python train.py --num_hidden_layers=8 --hidden_size=768 --num_attention_heads=12 --num_key_value_heads=12 --head_dim=64 --intermediate_size=2048 --vocab_size=45647 --hidden_act="swiglu" --norm="layernorm" --norm_place="pre" --norm_eps=1e-06 --positions="rope" --rope_theta=37500.0 --rope_fraction=0.5 --qk_norm=true --attn_scale=0.125 --bias="all" --tie_word_embeddings=false --parallel_block=true --init="normal" --init_std_qkv=0.0127 --init_std_o=0.0 --init_std_up=0.0127 --init_std_down=0.0 --init_mimetic=0.5 --optimizer="soap_variant" --learning_rate=0.00214 --lr_mult_o=0.755 --beta1=0.95 --beta2=0.99 --lr_head=0.00383 --warmup_steps=99 --schedule="cos" --final_lr_fraction=0.0 --batch_tokens=[65536, 131072] --max_seq_len=384 --doc_mask=true --train_tokens=733700000 --max_steps=7989 --dataset="wikipedia_en"
Each number is 200 + 30 x the weight over its row's rms, rounded and kept within 0 to 999. Layers, rows and columns count from 0. The size before them is the row's rms in percent of the matrix's.

# layer 5 MLP up, 2048x768, rms 0.0863, rows 422-446, columns 288-383
113,165,196,212,128,233,188,177,184,186,201,228,162,212,217,169,261,222,218,176,189,172,210,197,195,232,188,216,217,224,216,246,192,185,166,145,163,247,219,229,198,216,228,222,191,174,168,203,121,169,204,224,201,225,211,205,160,217,205,201,180,203,190,254,202,151,173,171,250,158,151,206,238,114,149,167,216,185,235,216,202,181,271,233,154,195,171,173,182,214,219,223,236,207,198,186,216
102,184,218,232,215,187,187,202,242,200,184,199,226,212,202,169,259,174,172,235,241,273,207,246,212,177,206,205,206,265,200,266,155,210,158,202,177,205,163,241,168,189,198,160,191,269,168,174,274,201,215,184,251,209,182,196,182,187,201,214,203,200,205,211,183,223,241,180,201,226,216,145,153,225,159,206,224,223,219,198,204,214,185,160,243,212,216,196,202,187,228,163,193,151,242,165,211
104,214,190,179,203,246,213,190,202,197,180,204,221,236,210,161,138,192,193,248,153,241,180,144,196,202,228,191,191,218,203,217,235,167,266,222,188,197,195,186,194,221,233,186,199,195,224,199,186,128,178,196,217,148,174,294,163,172,117,241,233,194,167,201,170,231,244,186,203,221,160,132,237,164,228,160,216,200,170,152,213,216,201,222,203,205,236,147,210,212,229,175,216,161,130,229,256
116,234,168,185,198,195,248,215,210,209,243,179,191,136,158,296,222,191,217,182,173,220,224,259,215,216,194,183,192,213,219,168,189,174,258,203,225,226,191,211,205,195,202,254,174,181,213,246,229,151,265,133,218,171,177,243,205,155,214,181,205,269,215,211,167,224,242,209,251,188,169,223,238,193,222,220,193,209,144,260,243,185,133,247,171,227,195,193,200,221,250,232,188,145,212,133,200
088,215,209,212,225,228,203,194,220,276,210,232,241,133,182,230,157,189,162,220,166,192,166,228,171,157,175,158,218,183,211,238,161,144,207,197,210,239,232,150,192,231,198,192,228,216,211,201,171,211,192,194,223,249,213,243,173,186,210,198,192,182,207,200,197,188,201,204,244,189,168,185,196,188,234,218,207,223,207,145,216,245,222,192,186,150,227,184,174,226,209,206,190,221,153,183,214
113,154,200,178,189,194,198,214,222,170,183,209,184,275,225,194,194,218,156,223,195,215,219,245,176,191,251,219,231,221,266,153,186,268,170,246,183,198,241,178,234,188,241,170,238,209,159,193,187,164,187,235,198,165,193,199,179,244,162,187,251,187,248,220,224,211,235,209,245,210,193,191,218,191,246,244,198,174,197,215,269,159,203,168,183,225,262,168,191,182,203,184,207,198,183,178,204
100,211,178,217,162,199,197,212,212,169,216,176,190,160,167,149,188,207,184,197,206,234,193,187,176,207,166,156,200,204,253,162,172,239,182,206,154,252,233,165,204,206,221,165,185,192,180,207,212,209,234,226,242,178,239,238,242,151,247,207,223,229,210,258,213,177,194,142,226,172,152,180,159,157,194,150,206,180,170,187,186,204,209,215,194,159,253,224,269,192,190,226,208,186,220,210,195
109,129,196,212,160,202,193,184,219,186,207,268,174,207,165,222,203,187,191,251,208,172,213,195,218,209,195,141,156,185,159,204,225,180,226,175,186,160,205,118,265,205,211,217,105,165,191,207,202,129,178,234,200,209,223,239,150,201,162,179,234,224,186,178,153,188,196,192,198,201,206,147,212,243,212,208,177,229,199,218,200,185,188,193,166,207,218,187,214,193,194,229,172,199,171,237,211
102,198,147,249,231,222,196,204,188,164,188,284,204,256,228,238,205,194,177,226,245,184,174,222,249,202,225,199,136,198,203,228,176,154,207,200,164,223,222,230,209,281,206,229,254,182,238,173,223,199,220,153,179,231,233,169,203,199,207,169,193,180,223,229,229,241,248,222,203,181,193,200,217,236,204,211,205,193,207,202,182,192,150,180,222,202,199,285,207,186,202,259,228,175,232,215,215
097,249,209,182,198,221,144,231,205,194,179,194,218,261,181,154,188,270,200,164,246,190,191,194,182,144,172,241,180,167,197,208,256,243,186,210,176,194,176,162,233,142,217,209,189,223,192,184,225,219,253,169,151,159,143,188,197,244,182,188,197,186,184,186,198,178,218,158,201,208,209,171,220,220,231,160,250,224,206,232,181,191,163,223,201,199,181,144,184,146,184,230,181,228,259,235,227
102,197,167,186,209,180,262,257,264,174,254,203,162,201,254,204,152,222,194,251,190,180,177,212,182,207,239,218,185,181,196,181,205,168,177,218,209,168,233,270,180,147,200,180,185,155,190,218,197,219,176,248,207,187,173,184,221,202,194,178,182,222,220,186,252,213,223,218,156,179,248,203,139,219,209,267,171,149,206,183,214,177,182,198,219,169,212,201,211,152,218,167,224,186,215,242,158
098,256,282,232,213,201,199,249,179,190,158,229,206,184,222,137,199,211,170,213,193,193,168,145,203,186,161,200,226,205,196,219,249,165,176,226,261,227,215,101,213,202,238,261,197,214,114,197,156,188,233,185,158,167,226,174,237,188,206,224,217,200,216,242,218,167,180,179,198,203,238,220,200,214,203,173,244,193,184,238,201,168,124,221,212,240,125,205,139,220,198,214,218,249,173,200,261
089,227,197,171,204,171,176,237,165,157,195,205,199,167,198,216,213,213,208,222,223,176,199,200,161,191,236,188,152,202,230,180,214,229,195,233,148,205,213,249,243,186,147,259,225,221,180,188,201,229,205,197,191,155,173,278,191,235,243,186,224,174,220,151,181,170,201,176,222,239,198,166,201,188,179,178,170,220,190,199,246,211,193,207,276,229,173,185,195,165,240,193,198,197,169,207,208
095,187,200,241,172,181,221,184,208,216,112,243,214,188,191,203,148,228,238,210,182,143,146,237,186,144,149,214,192,168,175,222,264,203,190,219,201,230,137,174,225,202,166,176,164,261,156,233,220,172,228,168,173,188,164,205,231,202,160,200,221,184,217,224,174,239,244,176,189,251,201,206,224,225,183,237,168,189,171,182,211,197,201,187,214,188,185,219,135,217,197,191,201,179,185,182,177
104,195,222,182,178,185,215,162,241,179,214,202,272,175,203,205,251,232,157,203,201,231,150,191,188,136,195,227,173,106,192,179,180,207,224,231,180,213,197,202,172,209,233,201,185,222,164,187,194,173,230,176,199,210,230,153,211,159,170,201,244,199,234,175,190,179,249,206,219,248,161,182,193,179,184,179,197,193,249,209,218,215,178,204,183,173,174,151,134,146,213,209,164,209,155,224,214
098,194,196,223,148,233,215,204,187,208,237,211,230,224,169,215,209,143,211,212,208,201,184,156,214,158,231,183,172,260,210,158,200,146,221,184,200,242,204,167,210,153,200,149,152,188,127,221,228,224,211,272,242,193,183,201,197,217,156,173,216,224,155,211,170,204,248,205,265,203,175,176,201,208,235,125,192,200,196,161,184,187,233,170,205,236,232,173,181,189,203,210,221,194,153,218,158
106,203,161,213,216,187,202,183,244,177,224,172,198,237,178,212,163,205,179,222,228,275,240,205,230,186,197,190,201,152,174,255,194,229,210,200,198,216,154,132,142,244,183,244,170,200,151,160,135,193,192,234,175,215,205,257,214,183,173,208,195,172,244,219,186,171,129,245,201,244,230,224,187,198,190,156,234,247,183,146,169,138,228,244,213,192,189,166,187,157,228,190,197,230,247,230,177
101,205,222,150,230,217,216,226,165,169,241,214,245,262,241,242,145,238,173,171,201,225,150,219,165,254,212,160,150,215,184,229,135,185,193,161,180,179,215,210,213,242,192,216,203,207,223,213,232,263,195,216,171,199,185,251,180,194,239,188,233,238,182,198,172,201,189,208,186,181,198,215,221,259,142,134,145,218,244,172,196,229,202,225,224,149,139,173,170,202,190,199,174,191,180,209,155
095,204,152,232,139,186,191,214,182,148,216,204,203,215,238,213,219,247,196,209,229,228,184,256,164,263,162,184,191,200,172,223,174,207,122,234,205,200,222,153,199,165,206,204,216,224,275,168,223,161,203,156,179,282,147,204,210,178,301,162,179,162,212,199,178,175,140,185,222,222,198,186,173,186,183,233,202,163,170,206,156,254,138,171,225,225,137,173,132,179,142,268,248,182,253,148,205
099,192,170,188,193,207,207,203,169,271,162,194,200,215,177,204,201,243,170,221,134,180,234,165,147,209,186,173,164,169,160,215,208,220,168,207,183,199,257,193,242,172,205,189,185,232,184,188,222,200,245,231,212,248,242,169,211,176,214,185,191,193,232,180,159,170,241,245,150,234,249,244,217,266,171,165,172,264,227,182,200,195,245,191,199,210,180,263,245,248,206,208,201,185,236,279,159
106,247,215,229,248,183,208,193,164,192,202,173,211,215,199,220,202,222,231,170,214,180,179,201,234,169,213,177,208,111,177,146,242,210,183,176,169,208,174,188,239,153,221,216,204,196,202,190,223,174,186,171,220,196,198,177,210,158,193,123,214,190,208,222,283,233,263,223,201,238,212,189,178,195,186,184,173,216,153,179,210,236,218,156,167,201,203,223,200,191,169,163,192,196,242,222,189
104,237,221,221,164,188,213,123,212,178,209,191,131,192,184,224,215,185,181,198,232,164,219,225,190,240,225,187,235,164,177,206,178,201,238,174,89,231,179,182,220,188,211,231,165,188,259,183,231,205,180,192,218,194,223,217,195,170,174,128,158,210,166,145,176,197,155,192,213,215,174,213,229,221,171,193,194,162,221,147,211,270,215,229,200,176,226,236,213,190,205,216,196,231,166,229,194
103,205,254,181,194,180,191,196,286,254,211,179,194,215,224,163,205,163,233,224,205,211,171,165,181,183,184,199,205,235,199,207,193,201,178,223,205,226,161,198,214,193,127,214,159,177,208,257,226,222,251,227,170,162,198,202,201,203,209,179,214,196,182,214,210,235,208,168,188,192,226,241,235,186,239,224,213,227,181,219,195,200,219,201,165,250,233,153,217,189,166,112,183,207,199,202,229
103,164,193,261,230,219,180,190,144,191,195,184,217,196,207,171,201,231,203,216,153,158,224,191,206,181,223,158,198,197,211,176,204,199,198,215,162,256,195,195,213,234,176,232,247,223,218,193,195,177,180,205,166,179,186,172,223,184,181,183,148,174,183,121,168,179,194,243,187,212,204,171,204,153,174,217,217,193,124,174,210,180,202,204,211,227,174,219,226,121,170,188,220,194,239,188,228
094,196,240,217,204,158,265,243,184,168,180,264,226,181,150,209,246,201,231,215,176,270,213,166,229,214,177,231,206,258,228,242,216,165,169,213,238,212,150,215,228,216,172,155,214,162,223,199,235,180,215,233,196,185,227,184,220,170,195,194,216,155,149,197,153,247,219,210,188,214,167,140,139,127,168,128,187,219,191,175,189,200,191,136,172,154,217,187,239,180,193,212,250,249,188,228,195
# layer 5 MLP down (transposed), 2048x768, rms 0.0844, rows 422-445, columns 288-383
097,230,179,224,235,154,258,222,227,238,138,180,199,207,178,211,192,167,209,180,186,211,145,184,242,233,109,187,148,218,233,168,232,212,183,211,232,184,202,183,167,190,199,195,193,257,216,187,173,202,232,200,194,163,185,180,205,195,188,189,221,191,233,205,206,281,178,229,210,148,243,253,202,208,229,190,217,203,207,181,149,210,160,277,185,216,242,281,215,213,144,187,184,166,246,208,164
103,148,223,240,149,205,205,223,237,238,186,212,214,220,136,196,234,185,185,217,217,196,179,203,146,201,158,229,187,244,212,194,204,210,205,213,190,231,202,169,185,196,221,194,173,194,182,250,223,199,141,186,236,198,182,171,232,182,208,214,212,212,175,193,237,252,207,166,134,194,241,236,219,173,178,201,182,200,193,203,177,201,185,239,229,216,172,193,138,182,238,233,207,180,230,237,135
095,175,273,217,227,196,204,250,223,241,215,168,225,207,226,206,157,181,209,185,182,232,207,185,169,210,196,208,168,191,215,196,172,224,206,186,198,172,207,188,221,241,211,202,242,229,213,214,163,178,265,174,164,191,290,156,214,229,206,278,188,232,182,209,197,216,205,203,225,253,193,179,192,142,195,180,220,210,182,218,253,207,200,149,164,184,123,212,242,218,238,274,250,171,186,234,227
105,208,196,157,194,185,202,181,209,218,162,212,213,164,140,227,200,186,207,176,224,175,208,236,190,194,203,225,229,187,201,204,218,134,201,205,206,258,174,212,225,185,168,176,180,171,151,182,202,220,174,148,197,191,202,203,215,201,166,214,208,283,273,184,198,200,241,229,150,195,206,160,192,213,198,153,233,225,333,196,187,154,200,149,205,232,228,195,178,171,206,186,216,131,190,222,185
100,247,192,221,200,252,188,207,192,177,133,177,173,204,162,249,239,217,219,122,174,174,183,185,266,194,193,228,180,158,208,208,180,240,177,239,239,209,180,139,195,213,205,147,141,204,172,234,169,191,180,197,195,225,158,175,156,208,209,159,198,203,187,170,226,178,223,195,247,264,238,188,254,190,199,193,228,146,204,190,207,207,169,205,179,196,198,242,202,195,234,207,208,130,159,153,229
106,214,229,192,221,255,231,221,221,227,220,224,257,172,179,159,219,175,226,212,223,205,182,211,157,154,280,183,172,182,240,204,215,223,222,223,202,215,214,196,195,169,232,145,184,198,160,182,193,179,193,214,194,219,199,208,199,241,179,150,184,161,233,210,211,195,186,199,216,199,260,255,195,266,244,197,206,212,190,230,234,241,141,168,209,219,216,163,235,133,224,179,224,140,210,177,145
103,237,203,200,216,204,218,182,185,168,246,219,189,245,170,204,127,144,218,145,223,153,209,245,206,196,181,174,182,192,185,144,184,188,214,221,151,197,244,246,159,221,184,228,215,180,174,198,215,214,234,186,191,294,213,195,258,196,215,231,197,173,191,246,219,202,177,175,161,198,224,233,220,251,216,173,179,175,240,195,212,208,182,180,176,186,245,171,160,244,222,232,195,160,203,220,221
106,186,209,177,211,178,168,222,195,304,194,267,193,225,229,150,214,191,240,256,226,256,219,174,148,180,227,249,168,223,191,246,173,120,186,242,162,242,227,239,221,191,209,206,199,236,203,156,193,175,179,191,248,219,161,235,176,188,271,216,216,207,202,232,224,185,152,223,179,210,171,227,229,190,211,195,193,207,192,188,233,208,195,207,258,219,204,274,186,209,204,263,148,202,207,261,205
103,206,207,212,201,146,183,201,232,227,184,177,140,235,197,163,200,148,189,251,200,189,171,195,247,183,216,201,170,178,211,200,187,202,177,216,239,197,177,210,232,238,141,189,227,206,185,197,224,140,210,188,181,251,191,241,153,115,185,164,193,234,211,194,215,180,256,254,221,188,205,191,168,226,206,176,180,170,206,225,203,188,200,156,215,231,224,219,220,241,174,172,253,161,145,192,153
092,192,204,159,173,155,180,180,185,221,202,222,177,198,240,225,200,226,226,189,263,226,228,192,147,190,214,157,161,262,205,181,282,201,203,239,242,156,195,148,157,196,185,229,172,210,199,232,232,173,188,171,200,223,173,171,247,165,214,193,202,237,178,229,185,236,209,187,217,254,220,243,152,245,221,212,195,178,185,214,191,196,200,141,200,221,223,188,220,179,168,201,229,199,181,200,182
104,253,200,170,175,192,167,193,208,213,201,191,169,224,200,214,220,247,271,265,173,236,231,164,240,179,186,194,162,185,175,208,214,180,197,141,127,175,244,240,156,191,172,227,221,153,192,174,217,204,172,182,204,239,204,200,223,237,179,158,228,165,201,213,240,191,212,200,192,197,221,173,196,237,224,206,167,243,204,207,202,195,190,209,238,221,189,206,154,181,271,232,203,149,204,183,222
098,148,248,225,214,200,239,207,211,229,217,263,215,158,217,180,203,189,205,164,170,229,228,195,262,192,184,218,161,225,181,166,244,172,197,163,194,224,187,155,183,191,169,208,184,230,178,201,268,204,241,186,165,184,195,193,215,268,238,229,233,191,187,233,211,205,172,198,187,260,188,178,243,222,226,230,128,222,204,220,156,218,163,197,212,226,164,179,213,188,215,189,203,261,239,173,206
093,225,179,242,205,230,225,189,217,188,178,175,200,218,182,232,183,178,187,217,235,211,179,203,226,161,175,249,223,147,232,175,183,200,190,202,156,265,201,124,195,211,190,225,172,188,223,210,204,227,202,198,201,210,179,232,214,196,188,214,270,202,235,223,260,226,144,211,164,241,194,182,230,240,200,213,182,245,191,243,193,184,222,200,168,219,199,244,179,187,267,204,151,205,240,159,207
095,212,172,179,202,171,150,182,164,164,176,202,148,215,262,156,199,202,191,197,212,222,183,230,209,209,212,241,191,222,190,212,212,160,207,230,133,249,205,200,171,205,197,213,215,250,234,172,213,237,161,147,210,162,169,230,212,183,158,170,190,190,246,186,181,217,197,210,194,235,187,177,205,250,200,215,218,161,232,245,248,232,189,185,198,237,239,171,223,191,223,204,238,163,181,120,199
098,205,179,162,158,212,152,217,166,222,182,194,173,232,192,161,169,190,211,207,193,218,202,200,188,142,238,209,209,184,253,176,189,212,143,176,173,206,223,231,252,170,157,194,184,216,191,255,190,182,212,250,228,203,212,221,206,228,146,232,183,221,183,248,247,234,238,206,192,205,226,157,279,193,163,240,181,169,174,271,209,174,185,268,144,162,239,196,170,221,193,278,215,193,212,230,251
099,211,158,195,212,195,209,177,214,201,237,241,216,140,259,203,178,177,148,215,199,226,227,201,217,233,210,229,200,227,204,217,160,215,216,176,251,193,207,186,216,126,193,216,224,263,206,171,272,193,206,149,192,159,213,212,207,196,181,188,233,202,159,163,221,179,222,211,209,200,212,165,178,208,224,163,190,248,190,229,213,219,160,183,236,221,252,221,140,155,179,179,166,163,205,198,217
109,204,143,185,156,204,189,186,233,240,182,164,213,225,211,151,261,193,245,265,168,191,211,175,222,251,190,220,222,199,186,199,217,180,227,236,236,205,186,199,223,181,174,213,190,227,199,223,180,229,180,191,214,190,205,214,216,144,166,194,196,172,214,129,206,237,229,171,196,188,124,244,231,171,199,218,222,196,213,232,221,256,186,202,189,161,180,192,209,172,194,163,232,161,240,227,207
101,211,197,194,206,242,194,228,232,199,135,163,185,178,222,247,203,190,218,158,198,190,202,182,184,223,188,193,187,180,182,138,191,144,204,201,173,182,216,214,184,202,176,205,225,202,179,196,193,143,172,155,212,202,168,211,176,156,207,190,180,279,230,188,184,195,184,221,183,185,175,224,201,208,202,188,186,160,189,235,179,194,255,283,157,231,114,204,166,209,181,153,146,221,199,153,205
093,232,186,240,230,205,169,213,226,188,217,142,173,222,227,208,116,193,261,205,172,234,160,206,220,186,174,258,185,198,181,216,164,200,225,172,156,182,193,220,144,215,214,126,194,205,238,231,141,220,210,165,182,219,197,223,192,187,179,201,175,241,145,171,226,169,134,239,141,253,268,196,227,139,192,197,211,183,198,185,157,183,190,161,222,173,182,241,220,173,200,187,183,199,208,227,189
100,205,229,236,192,275,202,241,244,161,188,193,198,224,182,172,232,198,215,192,200,152,244,187,204,222,159,208,203,223,208,261,232,210,195,218,242,229,285,208,166,220,202,227,202,182,232,218,146,176,216,228,219,188,238,189,181,221,176,198,217,208,198,202,182,193,165,184,154,208,182,223,214,216,229,256,176,167,198,158,197,181,207,198,218,250,195,209,215,168,204,152,220,227,145,210,246
107,215,182,179,220,268,206,172,183,176,240,245,218,195,194,255,177,195,192,179,179,189,194,231,220,179,164,241,248,165,167,120,214,234,246,182,217,177,172,216,188,213,194,174,155,161,213,227,149,165,193,198,216,188,178,191,213,223,173,199,158,214,250,230,201,208,254,178,224,169,178,218,198,135,223,180,213,214,169,207,216,216,228,137,170,199,206,127,240,191,162,195,182,180,235,196,198
103,204,216,191,160,147,196,199,216,181,161,233,179,183,191,160,246,182,155,124,230,139,205,273,170,164,227,151,176,185,240,198,215,203,144,219,180,160,196,237,217,182,201,172,266,217,203,191,237,208,174,212,233,240,158,197,182,175,224,201,202,188,198,176,194,225,142,156,169,181,188,207,188,215,153,247,223,178,204,200,128,149,196,190,169,198,243,244,210,230,252,177,231,231,184,230,192
103,221,155,203,236,179,154,172,225,237,185,167,182,191,283,208,273,208,246,140,207,197,203,158,192,219,140,186,218,159,193,165,176,182,200,260,252,174,208,194,203,147,214,206,198,190,232,240,199,219,184,228,249,205,205,219,183,215,213,166,222,222,205,190,170,215,156,234,194,247,165,186,226,180,162,193,214,168,205,224,250,175,169,191,206,210,200,166,202,249,208,201,187,198,210,190,224
100,147,157,170,182,236,198,207,208,131,278,197,225,196,224,152,168,238,148,188,148,175,192,163,187,197,248,179,194,250,174,152,171,215,178,141,214,267,136,187,193,209,228,170,243,209,187,211,230,204,183,167,215,141,194,198,200,202,189,186,243,203,177,186,195,185,122,183,186,204,211,203,170,204,175,192,211,154,215,208,213,179,206,232,175,228,177,197,199,192,212,182,194,204,205,139,211
# layer 5 MLP gate, 2048x768, rms 0.0819, rows 423-446, columns 288-383
098,136,219,226,215,121,213,213,174,178,186,233,209,174,209,183,236,194,184,212,183,213,146,179,200,209,210,234,273,211,260,224,206,187,216,189,230,190,190,126,169,195,209,197,190,209,206,146,184,224,199,157,184,217,256,183,177,193,218,234,224,197,160,200,191,116,157,172,168,161,180,202,170,199,206,182,152,234,146,192,190,227,215,217,162,202,216,219,204,186,204,260,278,196,275,207,208
092,237,184,185,183,240,201,204,208,182,226,221,160,197,176,151,178,186,148,210,233,205,152,207,188,247,193,204,202,179,154,157,162,263,222,200,258,230,194,149,217,198,229,188,271,189,198,193,241,206,193,157,166,234,224,224,231,216,185,231,185,232,193,161,132,211,158,213,159,238,186,170,219,251,195,217,191,219,210,208,205,181,211,206,202,202,207,186,216,205,209,192,221,214,161,223,200
104,162,196,209,238,236,223,189,181,161,234,219,206,143,219,172,167,248,174,232,165,182,187,193,135,169,142,266,242,125,237,242,205,290,231,204,209,252,177,224,204,155,193,210,202,213,202,217,194,194,188,266,194,214,173,260,203,208,216,213,218,234,251,199,209,194,182,160,153,214,215,208,210,193,165,239,209,183,160,216,182,222,177,137,209,173,172,201,161,148,206,188,173,267,225,214,188
093,158,181,217,256,176,216,198,149,222,242,237,158,151,214,193,217,173,203,168,199,206,234,208,131,176,240,211,195,149,180,158,236,172,193,229,205,159,217,167,204,180,213,178,221,243,163,205,238,224,212,200,199,211,232,182,220,179,244,190,193,147,174,172,263,246,128,193,212,191,173,177,169,145,183,199,164,135,245,240,203,186,192,206,251,158,223,136,200,160,156,239,123,226,266,214,224
109,223,221,219,221,207,223,202,188,176,185,216,182,244,128,184,213,168,209,215,189,228,189,189,202,194,236,176,196,184,163,191,201,201,158,246,174,211,182,191,218,152,173,194,248,266,165,230,165,208,234,136,214,237,210,210,244,191,219,220,224,207,263,157,146,227,228,219,208,245,228,204,229,187,221,205,210,196,191,228,179,171,189,207,196,226,226,196,202,130,180,185,186,170,199,203,185
098,173,181,192,249,174,134,151,93,152,178,213,188,259,199,164,209,138,182,204,178,250,184,197,200,207,162,237,211,193,190,191,205,218,173,200,218,234,225,149,211,202,199,186,193,184,199,209,184,181,133,134,197,233,221,198,205,191,201,240,247,238,218,176,182,156,199,225,190,237,253,191,224,211,192,222,232,197,172,237,178,147,247,108,197,191,252,200,151,229,186,178,186,216,147,176,230
099,219,196,164,260,225,220,240,209,190,236,220,153,192,208,165,180,203,161,232,243,242,173,183,189,244,184,250,195,213,218,217,276,211,190,179,112,215,187,260,201,242,213,227,174,249,211,217,210,194,182,146,168,198,193,189,207,137,213,261,208,225,164,212,230,236,193,194,138,222,183,208,154,195,153,130,189,208,162,187,179,195,201,209,186,236,243,159,220,218,206,182,244,212,199,174,202
101,182,160,204,184,223,151,210,177,227,167,194,177,167,244,188,201,248,241,238,151,217,242,198,229,204,153,152,192,180,211,212,174,239,164,205,179,178,227,226,199,183,209,199,200,229,182,194,228,201,185,182,256,235,293,140,220,194,206,152,199,231,236,238,196,162,229,236,275,204,215,230,226,253,184,219,245,162,159,224,104,208,228,201,170,212,208,197,234,197,261,250,251,236,244,242,174
096,222,188,212,205,155,153,226,228,217,239,226,234,226,172,188,164,233,207,197,241,148,176,231,210,213,220,227,173,243,208,212,217,203,223,150,149,212,162,195,233,203,193,200,189,228,219,227,186,167,176,245,184,170,177,259,188,183,220,206,208,174,220,213,227,181,192,223,199,208,186,192,185,165,220,225,215,211,221,208,141,192,193,129,169,170,236,216,235,177,160,228,172,177,270,227,201
096,210,184,230,169,170,178,198,169,193,225,160,238,165,122,189,199,173,208,165,248,193,197,142,172,249,190,172,203,208,223,209,239,177,169,222,188,212,182,181,217,216,198,155,195,191,179,204,172,151,161,197,158,173,187,200,251,180,241,261,196,204,227,220,193,148,189,201,210,161,189,181,165,188,205,151,177,169,208,205,158,216,208,132,216,275,259,135,237,220,228,206,164,245,207,208,206
092,276,203,134,222,217,259,175,237,120,221,222,191,192,231,221,173,160,217,223,174,206,197,231,164,172,215,173,191,217,171,165,164,203,175,178,194,147,221,220,207,199,216,221,209,171,176,186,221,168,201,186,241,180,179,212,216,241,168,223,131,191,218,147,174,177,221,197,194,195,163,240,195,171,192,180,225,193,179,200,250,255,192,191,178,201,249,185,223,191,275,210,214,252,222,198,186
091,201,222,130,182,207,185,197,231,213,190,146,222,154,225,182,198,169,220,166,203,183,218,197,228,203,207,171,177,180,151,210,225,194,245,222,162,179,198,229,227,180,183,216,222,203,170,197,134,159,178,178,246,168,185,214,204,227,225,156,137,207,220,174,170,202,209,242,202,234,211,199,207,181,197,207,128,148,206,155,251,219,175,213,226,221,263,110,185,225,252,209,196,165,195,202,144
094,182,206,159,187,193,223,167,196,191,229,157,157,221,226,186,245,174,211,211,229,193,168,175,206,209,210,225,238,193,189,184,143,154,153,238,200,190,159,240,268,163,186,230,275,181,180,191,163,182,234,202,201,145,277,196,204,237,180,236,208,217,165,165,217,223,197,210,196,138,190,136,212,166,135,202,247,241,264,210,230,224,184,251,230,196,172,165,227,216,192,211,236,171,164,246,152
098,264,226,202,160,185,228,153,190,191,193,195,134,189,188,173,187,247,169,181,186,201,173,196,208,204,200,176,179,180,216,186,181,178,226,194,198,168,213,178,188,176,180,184,196,240,224,165,210,236,230,193,214,218,187,199,173,186,197,220,233,211,193,253,223,188,218,221,184,141,248,231,218,247,263,172,177,183,180,225,188,194,204,218,200,168,228,194,252,162,248,170,213,167,148,181,165
097,206,244,225,179,191,212,189,145,192,227,219,197,158,193,251,161,199,194,213,145,227,151,174,245,183,202,239,228,208,178,181,213,195,228,199,235,180,168,239,189,187,160,186,198,190,197,213,168,242,197,209,184,217,205,225,138,173,172,195,198,213,213,152,222,178,203,190,192,268,165,175,199,188,186,199,170,222,215,192,182,184,103,197,150,264,209,145,228,227,179,208,202,195,196,152,174
109,177,155,196,198,201,161,188,207,200,177,228,185,211,204,174,177,232,199,261,227,268,220,153,213,173,255,194,210,243,187,241,198,155,214,192,240,209,211,143,119,227,233,155,254,237,153,237,204,223,191,220,148,187,179,192,201,200,216,241,210,249,248,204,185,209,222,200,173,219,213,191,162,166,252,184,234,202,161,182,188,216,243,231,203,148,209,164,222,160,238,224,236,214,244,242,184
099,192,242,203,140,213,159,156,245,195,173,232,213,171,219,158,207,209,187,211,231,162,191,215,171,244,199,204,189,222,208,209,217,204,215,263,185,215,208,202,268,198,241,234,263,244,215,144,205,210,199,171,175,232,176,211,220,224,198,219,211,257,225,169,202,192,189,234,190,189,152,197,166,222,260,147,182,199,185,184,212,186,166,201,175,218,223,181,196,164,196,229,194,130,122,174,173
101,173,194,242,149,193,239,169,154,196,195,191,238,214,200,225,178,187,198,225,181,211,235,157,200,198,181,174,219,228,194,220,254,157,194,240,182,176,244,207,264,240,220,197,178,178,196,215,118,197,197,212,218,195,130,166,187,203,178,178,221,246,214,226,170,154,184,190,243,197,174,171,191,171,226,250,181,198,196,228,158,185,170,263,156,196,243,157,173,137,172,194,195,190,186,195,188
096,181,223,191,202,189,213,242,191,167,192,211,266,233,205,212,233,146,260,181,202,203,165,187,175,177,174,223,213,196,196,148,107,181,231,152,162,193,217,212,246,191,196,233,189,155,238,177,222,244,214,167,172,230,189,182,180,165,195,207,211,218,211,190,167,235,187,182,217,129,224,212,225,226,216,239,254,160,165,207,139,172,195,225,203,221,221,179,197,196,226,205,203,186,188,229,198
100,215,175,195,169,244,189,171,170,158,205,231,187,215,179,201,226,197,200,184,183,158,227,162,175,186,182,210,230,185,220,166,178,184,182,187,160,196,199,242,208,182,180,206,179,184,253,244,130,207,221,207,176,250,199,191,178,208,267,201,153,255,231,201,178,208,205,145,226,236,226,155,220,211,163,223,205,148,205,187,206,183,214,249,164,215,216,168,243,236,233,232,194,206,206,165,261
104,228,159,171,253,178,203,176,232,228,148,247,242,184,194,179,157,171,192,223,175,186,160,205,198,236,167,232,156,231,203,178,217,191,179,220,166,182,211,255,183,239,238,165,228,218,192,156,165,181,166,179,188,193,179,206,233,148,244,190,172,201,208,270,227,241,212,150,186,240,205,219,196,200,232,222,178,217,176,199,216,183,249,194,168,254,151,221,228,236,209,179,258,206,208,201,245
106,188,185,180,175,217,234,187,207,163,173,194,196,204,184,232,172,163,161,203,214,160,181,176,254,174,242,215,252,196,211,166,211,151,245,166,202,244,195,146,217,197,204,264,167,157,177,185,144,232,145,190,187,203,191,232,250,248,192,177,174,189,212,191,170,228,231,181,183,250,190,208,162,166,149,190,193,230,177,224,257,253,212,216,172,200,188,236,186,179,162,208,188,162,208,215,178
101,220,204,203,218,180,167,177,218,163,228,219,159,237,251,225,303,196,166,219,214,180,198,153,204,185,213,183,184,206,173,177,227,200,192,187,283,221,212,224,249,158,126,191,232,142,193,234,181,178,205,214,227,220,204,217,201,176,185,235,209,222,217,209,184,186,249,156,240,184,203,193,203,214,143,185,245,175,196,212,193,251,235,203,234,183,249,217,168,181,168,145,215,193,207,237,176
099,216,209,223,221,197,210,182,175,232,209,225,209,202,204,247,203,142,236,209,239,167,196,217,195,220,257,232,230,227,234,224,204,183,173,179,195,200,225,160,169,191,191,209,142,225,201,222,199,181,193,233,201,204,204,232,166,131,243,243,194,218,235,150,240,162,204,208,224,169,195,225,153,210,183,187,200,211,178,167,164,213,245,142,202,190,176,212,173,163,216,179,225,233,164,207,164